Part of a small language model's weights: biases on query, key and value, 184M tokens.
Each number is 128 + 32 x the weight over its row's rms, rounded and kept within 0 to 255. Layers, rows and columns count from 0. Numbers have three digits each. The size before them is the row's rms in percent of the matrix's.

# up: layer 7 MLP up, 512x128, rms 0.257, rows 70-80, columns 0-127
# down: layer 7 MLP down (transposed), 512x128, rms 0.266, rows 70-79, columns 0-127
up70 101:091125096099144117130136140117101096112100178161110093125107122074119113166099162175165127124151115111131069139134156151114095139124192180084152131106101143148149096137151158133111113154136163104142123146097137195133087119087085198179110106151087136114158101069079169113112157066148125162156165148131207123153099166116151096102126162147103115140103108114172145073107217174121100206203
down70 099:128120089108053094099119152066135146140159146168122104091085102124103132147168131113124069156138124144116134092158103162124096137095093114092082130161084070165165111129139167093123172114076120163068187141112152054141148112138151180110143150139069171038172137110106150114125086160160078106097145098173053140169116091140126133135140134126083142153100150111121167191170160115173133141152
up71 111:108116164155126119116155117072178129061181178099116183147095091188150077109189125132201143129119131098116105142164145094148148134147207127164166114123130188145134133093045114144115127197138093138145126121156135149133112179131133178129092094100145186128140107116111072083137139137136212116103138136103151132137118107121127136190137121134097211088122193135134144136110160139115161140067
down71 112:123088164136150173145135168111126178116130078124102149140116119159128164167141160138140175089189080138106143160142085106072160128141113150145140084124177097111117109165088161131102182120078164116065088226102095119069082085165125098121148123156148137108096130137110122150085134118176153120108111061105107088075155107143105112138075153101109175147155172128132150182152150168037160107126
up72 102:125126093118122139146173065148146139058129094127174118088145203144147073127131171156156125158143152095166150095141132090146047112150187070131158139119103138152094111080042135158191139138115096107103137146146150108089141115092140101136122105105097159152134124077141176119139087153090173148103081188160142149140151145109156100101114082070130130162153105210180177117141160098099096124118
down72 085:166144129142092099156100201091093066151151115109063097190140085093159126161153124169173085093145114133132109111130098157109152080098129100127114126146116124115141113122110189139134125162134127174146077078141097146173117144175079124165150173121166108097107136145103143119108182094100158121190158087158121100091112138092000117113161124199100123083153166126107124176116129142123140125149
up73 101:084099128106104167110112110129142106151099155123156130122127119067120091136092196144148077182050080112119150154148161110165107128105121091200095109104142113159134140115157169176115139078173159130088114112138106101106137112192101170140141078098140113132102127106170114055082153145149182056132098120163088125121041093144088140136164145112146203120152198109076123143148094133114144139130
down73 100:181161135130160092085167116146186064128147157148142124101047106096148116117129099127154081040135113145111126123115140146209146124080104153094113126083154086184122124208138154153165096117103107175139157171125073133147163078072103131143157128057107135125092073110114085077176143104087104126160156104109113097127144111134125121133112072122101087166097122131177132146155170143123110087102
up74 106:166146129174092066122085154119160149074137208166129116179163088103130094113111139165127143116127113056123127156161116146127155085133074140094095158154131089133116183134174151140119178135135069099076049133113094074055154129138137138112182165144100172115142110138094138102146144152068147083107154130173158114162107134128151129116138166201128129163063121142066139130118110133148194120156
down74 096:143163149157114144044124145083127120141129113105162095145127132144104172121155206201086167135142156111137107165145119118131107007126163091195091158171102140100121128155120086136098080155141148152134101132100142168122129143105075132157128114124139123105127133145162132120139088100085068170103116133232175140162135155137100084137087160179133160130094142131124053152102106115157092128092
up75 110:131109121156131139155140111113134116129134110123093124082097128145075111104124143127137162150131124098079146149161123130193098145119110120154079134180133093098122145025132142117076172129146153127090168125197113163100062127132098124117200090080098207136183116140120075148161138125141178162132126141107120146084181098124137211174119153127092158115085095172060095103138162075124119137062
down75 123:145065089122151143174133088157104130155107084098156180124081113124115114150124140125118117124134143159117173151177148143131087148104168112146161148123185111120079141130124125084079155077213130128142153088110098165152114120094098133117154128081168104134171102141093092146102187118120156129160100093175173176120103036128152114115101223187142159166107044101103132154128131127141069098124
up76 098:170143154141095134165076073147149175114069100159112141155167035102166154147131089170147129118153111141167134142145085181136163096175134162138118201143124165107097152128144108115184115078109141105093187121117163146136069066149148153127149095138097193122140192146148139159166160110097148139104150146091106130129151092175112174108122066113089143081142092150086113095179083139158154143153
down76 093:088148128125142116063084125196131066114114149121120092115150126082131120139136177095124094142108127143126102143105130122130155076108111063123136132126107097156161105087117126125134077137147136101154121089047142171173119123129123152145136151094181147143172157172118034200108125080105139138096118114066151097139113128068125037108106156113188068154156174064120115150149087121088130113084
up77 099:085139185140164125089137121165173149136116118123075183170167116188084100090135097116175113113138120186141099189139119135130116142129128147177151078143199173145122135117102070121189151171116127195127128152134113116124056081090128139186113125157107188152141131142129125097156119086104175127133105094191213144115122076109119093139120159116101159103117159175080120161173114150139085100165
down77 097:091148129121138082117130082108115090118120199100137114131157162116126070053147171127150136082085160126160170117143130158145152061191071126162103120092117160126163152170145135134096167124060131161104084106194110154061139137121173057117109128087091117104124121113131119159110178109107137113135152197140149137099101146050109102101185148140130100150177155139122182102133122149204096139125
up78 106:120120150169123148126154110167147124125102120103154121094112049070131175113062104116192209160152185117183150116179145167127152159158127162152116208139092146107110080098124164125107139169160126144102135120185137151124059125114062124142101133064148143187097118063117160091098173097121115119126147167075102090147147124132106172066126117096131116135133167099096065116139115124110147149104
down78 110:143095121159142104139104166145133125123135078149180133109128136145141075056114160110152145151151148172132173127070146182176116185127097125133165128099115150129113152170150050095139170107096086144068145155147121116112118018158202126146140124049120154142111142159138123116162105102154125112123039158151106107146183130113072134148131186127148102116057101173113086126107099132121109151156
up79 104:137122178118111126137088114152155120116112118142100152137139075177159127150204091130067084099112111151132109184107118126096143158173083184142124166126079111140184080152126123156172144157156127131127088127131119063106081152161105126159137102091129132126135111128113145136110186108185064131155101062133130180088122169170132110087137130159140175151055088115098180208126133126206183133103
down79 098:123134110159165128130127185160125084140152154110163109077123224092106173151074120163146100148142136176104166146146144154151107134075151104134128078132192116104077151116141176135132113083140159117079141150136132156139139141085202123130141111161110150090088124098156141184141148141086133115085099175133201085149125090087130150086119191100103136140134121165120065081125157072096177178183
up80 098:161115118143161097114153122149155120110148152124061121133152141092090134124151127114071126129154149114074094209078148086159112147053121142091132124189097193156179091158118096152206178076068078154141160156104122149169163081148160132071109149158114136146118075132177137161133136127110160171210148137164095123125086147146138152111099145101127136129143161099137105100094080136168144160075